Weights of a small GPT-style language model, trained from scratch on English Wikipedia: 2.05M parameters.
Each number is 200 + 40 x the weight over its row's rms, rounded and kept within 0 to 999. Layers, rows and columns count from 0. The size before them is the row's rms in percent of the matrix's.

# layer 2 MLP gate, 320x160, rms 0.0692, rows 56-69, columns 80-159
107,117,204,245,230,202,234,170,229,212,220,215,216,186,197,193,245,257,163,231,196,183,207,177,247,189,268,139,224,178,142,194,148,193,183,127,129,171,231,109,195,175,150,166,164,176,205,215,198,220,266,156,258,185,265,338,206,244,194,209,250,288,160,194,220,247,192,182,188,128,258,246,239,204,222,137,138,183,126,158,265
095,174,196,205,209,202,221,248,184,160,216,262,194,265,286,246,267,167,232,168,155,216,219,173,199,155,185,161,186,129,202,197,231,69,305,204,188,196,146,205,206,189,184,247,189,241,170,220,169,199,231,177,210,244,217,202,177,233,185,134,166,241,145,172,141,282,179,230,226,176,208,216,154,163,194,219,259,138,147,186,255
096,203,198,142,214,129,234,191,159,141,184,248,174,198,276,236,235,155,277,217,228,129,179,227,255,193,184,190,184,207,220,178,186,126,217,196,189,213,287,208,198,187,244,277,194,237,155,224,268,167,211,175,202,115,235,204,168,207,207,239,170,147,226,206,239,194,225,149,239,219,162,203,239,169,159,197,216,181,130,197,138
101,218,187,222,255,192,133,244,194,227,191,139,197,184,123,306,204,229,207,243,198,193,160,231,165,211,213,184,207,264,227,218,156,147,173,208,214,206,141,218,236,147,234,194,238,117,160,181,233,214,197,213,203,190,150,273,167,272,196,161,122,174,191,222,209,260,232,135,200,249,162,179,204,270,143,211,273,218,280,202,226
106,230,168,248,334,259,211,181,183,147,179,181,190,214,189,219,263,255,182,218,146,162,197,202,202,204,106,137,174,246,144,198,149,245,173,251,226,220,196,230,106,213,173,172,187,177,268,98,238,222,248,206,165,131,222,178,158,191,156,216,190,242,180,175,204,130,292,124,217,191,286,220,212,281,261,195,230,255,138,136,176
099,277,160,234,213,245,105,256,262,213,202,210,214,208,224,156,156,139,230,159,170,230,212,233,181,218,204,134,223,199,168,150,234,156,253,166,222,220,165,237,104,213,137,177,140,179,236,173,175,175,191,263,213,232,212,149,190,205,207,167,145,216,161,256,264,174,194,145,223,174,197,168,227,139,137,241,176,125,172,267,171
105,202,177,194,133,230,229,240,218,215,170,180,216,178,172,228,210,137,253,243,248,150,190,279,141,127,153,171,161,223,211,184,176,280,157,187,268,158,212,140,192,156,159,216,173,251,257,271,149,269,174,215,118,209,115,223,227,172,131,182,198,168,185,217,194,231,150,220,188,148,199,150,202,218,205,217,197,173,207,154,148
096,241,198,252,143,195,155,306,274,188,212,255,229,239,167,222,193,200,219,213,169,171,186,182,178,201,254,216,183,238,254,192,204,176,170,213,226,223,198,188,240,231,200,197,239,156,193,214,206,152,84,118,216,263,136,219,191,220,250,177,179,189,296,187,172,161,196,180,174,165,219,253,200,122,259,162,188,196,162,129,146
104,157,173,151,164,232,257,199,173,145,283,181,180,149,163,215,296,241,212,204,227,115,153,245,185,160,190,175,163,228,210,170,177,198,234,213,167,201,224,206,175,180,137,179,146,234,157,147,208,151,254,222,230,254,178,153,170,186,180,256,208,214,165,278,203,228,213,160,183,190,172,200,183,194,178,190,290,190,137,130,203
096,200,221,182,199,215,216,214,201,204,193,238,250,206,98,245,215,269,185,242,189,211,207,252,195,139,162,179,124,193,167,234,184,166,128,246,147,188,271,194,230,242,181,163,203,237,69,253,209,116,216,192,228,181,201,152,142,202,223,233,126,178,200,156,204,182,206,223,202,238,180,260,190,189,172,166,257,265,185,177,192
099,161,298,193,210,168,235,205,225,213,143,189,156,193,215,219,288,128,144,199,119,170,222,209,243,167,141,163,177,201,213,253,228,274,184,206,165,167,281,237,184,243,153,201,223,225,181,161,223,246,279,196,268,176,181,166,181,193,149,179,225,149,144,161,181,219,272,233,241,171,248,255,212,158,223,153,221,212,161,134,171
101,217,146,181,207,205,237,232,260,175,124,102,217,108,165,206,143,261,159,256,190,181,206,181,184,130,95,213,180,198,238,225,144,199,200,216,182,258,225,215,252,197,193,192,175,223,273,232,163,173,154,196,220,275,186,144,218,222,198,189,265,163,267,169,169,153,181,248,257,224,186,180,209,180,272,200,254,219,194,194,197
100,228,252,242,169,222,271,242,198,183,173,199,192,203,217,172,144,217,184,218,229,187,222,161,213,206,229,172,140,215,226,214,119,159,216,216,192,269,211,145,276,212,200,248,177,215,250,180,189,230,193,168,184,219,184,201,130,243,189,177,208,258,175,199,156,179,300,281,207,171,190,187,155,198,206,169,163,244,147,212,210
106,299,187,151,181,246,268,181,254,252,140,233,189,205,181,289,265,223,227,232,144,221,136,175,158,229,161,163,260,259,230,140,200,126,213,195,156,220,219,203,148,184,268,190,244,200,229,242,289,277,171,219,198,222,213,197,178,201,165,243,180,227,272,233,228,232,139,149,128,236,287,172,202,198,224,239,181,125,220,96,182
# layer 2 MLP up, 320x160, rms 0.072, rows 56-69, columns 80-159
108,145,203,163,224,292,229,206,216,219,209,232,183,209,185,183,180,219,176,244,176,159,201,177,256,198,219,218,218,153,198,187,116,189,210,135,183,215,295,225,150,199,205,152,246,201,166,178,214,239,153,235,147,170,193,104,147,227,298,274,200,239,201,247,278,247,154,225,125,213,155,161,253,136,241,215,210,245,228,230,177
093,251,226,148,165,187,199,224,162,187,153,237,233,222,162,115,204,213,193,238,278,108,218,185,119,223,217,207,210,177,188,254,207,280,206,176,255,269,296,227,196,197,211,197,218,179,217,219,231,232,130,157,134,226,128,228,191,183,185,245,214,218,231,286,113,181,205,220,206,187,204,206,194,203,189,180,177,252,223,242,138
100,243,254,286,140,244,227,194,188,277,152,137,187,223,128,206,177,233,162,266,166,253,190,204,164,236,190,274,232,203,182,197,205,276,128,179,266,247,233,139,175,230,247,233,144,134,224,198,224,156,239,140,132,215,193,224,150,197,159,271,237,253,214,214,202,230,214,202,204,196,229,185,249,154,213,227,189,187,222,162,273
099,289,179,124,175,222,254,203,214,171,155,153,187,163,146,273,182,221,98,113,295,250,233,194,167,189,204,177,191,159,161,173,135,185,218,237,237,209,185,156,235,250,224,224,211,256,131,203,213,208,163,168,123,227,146,271,188,227,283,244,150,170,224,193,256,186,210,162,194,174,134,172,183,229,173,292,160,146,254,213,198
094,156,145,174,133,176,186,154,208,215,166,247,184,248,92,139,218,205,242,165,185,158,197,103,227,172,200,247,162,186,215,251,235,209,207,180,159,144,253,196,230,229,105,223,220,119,201,249,254,207,157,101,229,243,264,134,255,218,184,242,185,263,155,241,221,203,198,207,228,205,210,188,219,229,226,170,202,259,132,210,215
101,262,223,141,189,244,191,229,206,135,280,245,179,222,269,251,261,266,197,239,163,211,171,209,197,128,157,175,187,198,273,281,144,271,251,172,208,186,98,110,215,164,239,262,204,168,188,216,213,232,161,281,185,189,164,242,197,149,242,216,199,263,199,194,191,171,186,164,220,224,214,184,190,273,238,221,202,164,189,200,186
096,224,157,184,164,219,216,215,236,217,168,197,180,166,209,198,196,182,232,249,213,249,209,163,189,250,230,192,271,230,191,131,200,137,144,138,243,223,229,212,189,266,178,187,178,255,115,220,177,234,181,209,156,162,143,137,240,172,119,214,138,199,167,287,248,174,103,144,237,241,242,209,217,275,190,268,180,151,204,203,176
105,200,136,237,209,230,169,137,169,236,176,177,234,126,206,210,276,171,143,163,186,159,206,147,227,219,207,281,250,169,163,192,179,274,256,158,220,219,234,148,146,155,185,129,211,199,278,219,160,212,214,238,221,190,259,215,175,200,182,218,213,221,131,162,182,213,219,212,241,242,147,204,183,273,180,158,217,211,216,203,220
105,167,183,230,244,229,184,248,143,179,216,223,208,196,169,126,205,261,148,207,261,225,169,259,139,137,218,232,243,232,172,197,201,242,168,239,185,145,208,165,325,214,130,167,131,233,245,154,234,195,247,133,213,186,212,230,255,236,139,218,261,150,219,215,230,207,161,226,167,148,225,262,199,217,234,227,228,167,183,185,217
103,252,208,115,157,116,220,199,267,239,110,184,203,253,186,181,183,131,227,199,254,238,191,208,174,212,211,223,242,220,142,123,298,166,178,199,209,211,196,171,266,218,211,155,167,169,186,219,166,250,230,182,188,213,166,229,248,175,197,191,215,243,149,247,283,219,151,193,192,141,129,138,161,168,227,238,196,144,253,213,183
095,156,271,142,191,214,197,204,230,210,243,156,167,167,260,127,176,240,152,184,167,188,238,153,205,196,146,197,196,291,163,220,162,248,196,274,200,121,197,212,167,235,207,184,214,179,247,205,252,210,192,202,210,194,200,223,217,176,184,192,219,211,131,162,197,176,243,262,228,168,184,220,245,193,319,158,205,257,165,118,193
096,243,261,171,215,180,200,242,189,261,152,107,204,181,211,228,200,184,191,250,201,241,137,211,204,195,163,196,210,150,233,193,270,245,269,224,243,208,181,257,214,230,237,145,174,151,213,282,204,156,244,166,273,186,94,115,200,235,195,175,227,150,233,150,166,149,142,187,162,194,232,131,159,264,227,223,228,247,222,203,186
105,202,191,120,222,239,227,195,261,246,219,127,182,220,181,229,99,181,126,156,186,210,152,227,181,187,186,103,256,195,189,258,190,207,168,119,294,215,198,236,197,234,217,192,272,155,240,263,205,204,195,244,198,218,168,249,302,146,165,235,234,139,212,180,228,177,198,224,197,178,182,263,147,236,167,199,166,173,156,161,138
111,116,171,264,190,174,218,172,194,218,227,115,170,230,224,120,160,230,131,130,157,206,191,222,219,215,184,196,94,207,155,268,237,192,186,169,179,225,170,176,215,169,231,176,186,196,203,149,200,182,184,179,171,183,215,147,210,241,202,276,207,135,132,146,159,163,211,262,236,157,111,217,250,281,188,92,196,270,193,230,168
# layer 2 MLP down (transposed), 320x160, rms 0.0679, rows 56-68, columns 80-159
109,171,212,232,315,176,147,216,206,245,189,139,150,205,198,135,254,211,263,238,212,224,97,131,192,236,212,169,224,210,217,201,133,242,189,197,226,150,145,72,201,143,180,152,165,217,239,309,177,118,206,184,180,234,270,179,231,180,166,175,210,220,198,101,183,220,162,184,184,233,191,238,208,152,174,275,246,187,230,179,214
094,188,246,205,203,205,185,227,196,189,214,193,228,152,158,254,244,238,224,227,179,164,211,160,169,204,163,235,146,187,206,115,130,296,200,222,167,204,199,217,197,160,262,223,220,221,272,234,181,240,242,203,192,201,174,222,173,248,170,203,189,184,223,209,226,200,247,252,175,216,168,156,254,264,162,195,160,215,228,181,211
099,214,134,203,178,170,238,207,117,213,177,225,214,191,225,180,182,248,171,183,201,155,244,203,207,185,203,229,167,134,229,211,198,180,173,238,206,158,167,182,200,152,156,147,176,221,194,234,206,258,156,219,190,235,190,160,123,234,172,257,271,171,197,153,267,224,268,146,240,128,210,227,203,242,205,202,205,130,242,275,248
100,151,92,219,201,247,214,178,224,196,139,230,218,197,185,178,181,257,84,187,174,180,200,253,192,162,226,169,196,193,239,175,203,187,187,224,194,242,243,159,189,237,178,218,184,281,244,225,162,234,280,249,229,233,226,190,216,198,252,168,233,133,172,194,187,205,156,204,198,201,222,190,222,196,281,153,220,252,262,142,208
101,205,161,196,217,252,189,111,156,232,98,183,133,181,248,186,201,188,134,182,194,130,227,250,198,162,261,246,267,175,130,177,196,190,180,186,224,211,174,269,171,197,237,245,186,187,216,235,199,138,166,246,165,194,194,166,261,145,167,231,208,189,198,174,196,130,198,182,225,162,245,207,115,140,184,140,228,187,154,157,234
101,223,141,240,179,220,138,194,192,224,255,201,254,314,220,237,168,178,189,227,171,140,146,320,152,215,171,205,236,187,142,187,162,200,160,108,208,181,188,189,232,301,140,238,217,195,194,204,246,217,227,179,239,215,269,183,178,185,155,255,243,154,219,181,199,166,240,124,204,261,194,223,268,178,162,199,246,208,253,196,222
100,207,190,216,243,193,241,220,160,201,243,213,218,200,175,240,196,245,172,200,208,144,171,181,169,252,220,167,90,141,189,245,172,93,165,233,78,216,177,143,197,226,144,163,228,186,185,208,186,192,118,191,250,213,264,224,230,202,272,138,176,234,225,201,196,275,215,236,209,242,230,186,201,113,218,197,153,181,192,272,219
096,179,283,215,141,201,179,268,217,144,203,213,184,200,208,228,195,197,256,235,219,284,181,214,137,220,254,234,143,272,264,163,187,288,153,193,188,235,154,169,183,221,161,130,146,218,213,231,143,188,253,209,102,166,188,253,118,229,268,180,268,134,254,154,217,193,205,197,188,210,194,186,229,161,166,194,295,213,190,220,226
107,308,180,208,262,212,179,195,248,177,140,299,201,181,265,179,159,189,219,174,195,173,240,189,218,102,225,203,176,158,189,189,156,174,192,189,218,174,195,220,176,220,242,239,176,208,189,185,149,160,227,205,149,188,266,214,251,206,242,185,185,263,227,218,204,110,201,247,258,188,196,199,159,191,232,230,206,229,239,167,267
094,213,165,177,214,216,206,218,210,192,244,207,173,257,238,205,221,179,201,285,207,246,207,197,206,144,188,240,186,193,196,201,178,253,175,267,146,100,154,234,255,155,213,212,237,236,129,162,253,266,177,246,152,149,176,166,203,134,153,184,209,195,292,193,177,178,164,234,128,237,191,237,280,226,181,217,235,186,192,237,288
098,213,250,211,190,263,224,119,180,192,174,222,94,178,191,239,252,203,201,142,173,196,233,181,228,177,238,188,226,157,114,279,237,218,282,103,203,259,237,183,173,167,172,289,216,198,180,188,200,145,183,259,244,180,195,163,174,199,237,254,167,224,199,141,202,210,133,120,244,256,216,177,177,209,136,201,196,195,160,176,164
099,138,198,210,145,250,223,209,158,135,180,191,155,308,190,135,163,259,247,233,152,211,225,154,209,197,175,202,178,222,209,188,197,191,99,152,155,218,245,150,193,206,161,168,169,251,127,121,204,181,195,173,175,233,220,259,218,166,222,234,240,203,177,228,249,209,256,193,235,273,195,184,121,241,183,162,193,140,214,222,220
098,269,235,197,241,193,219,222,141,158,208,177,159,189,105,231,99,203,241,195,127,129,165,263,159,180,106,175,213,186,213,193,184,194,169,249,192,193,228,168,178,183,200,148,155,232,261,184,208,186,179,215,188,131,208,193,161,192,213,230,207,231,211,137,238,210,226,143,188,170,137,249,226,152,189,170,204,207,244,212,220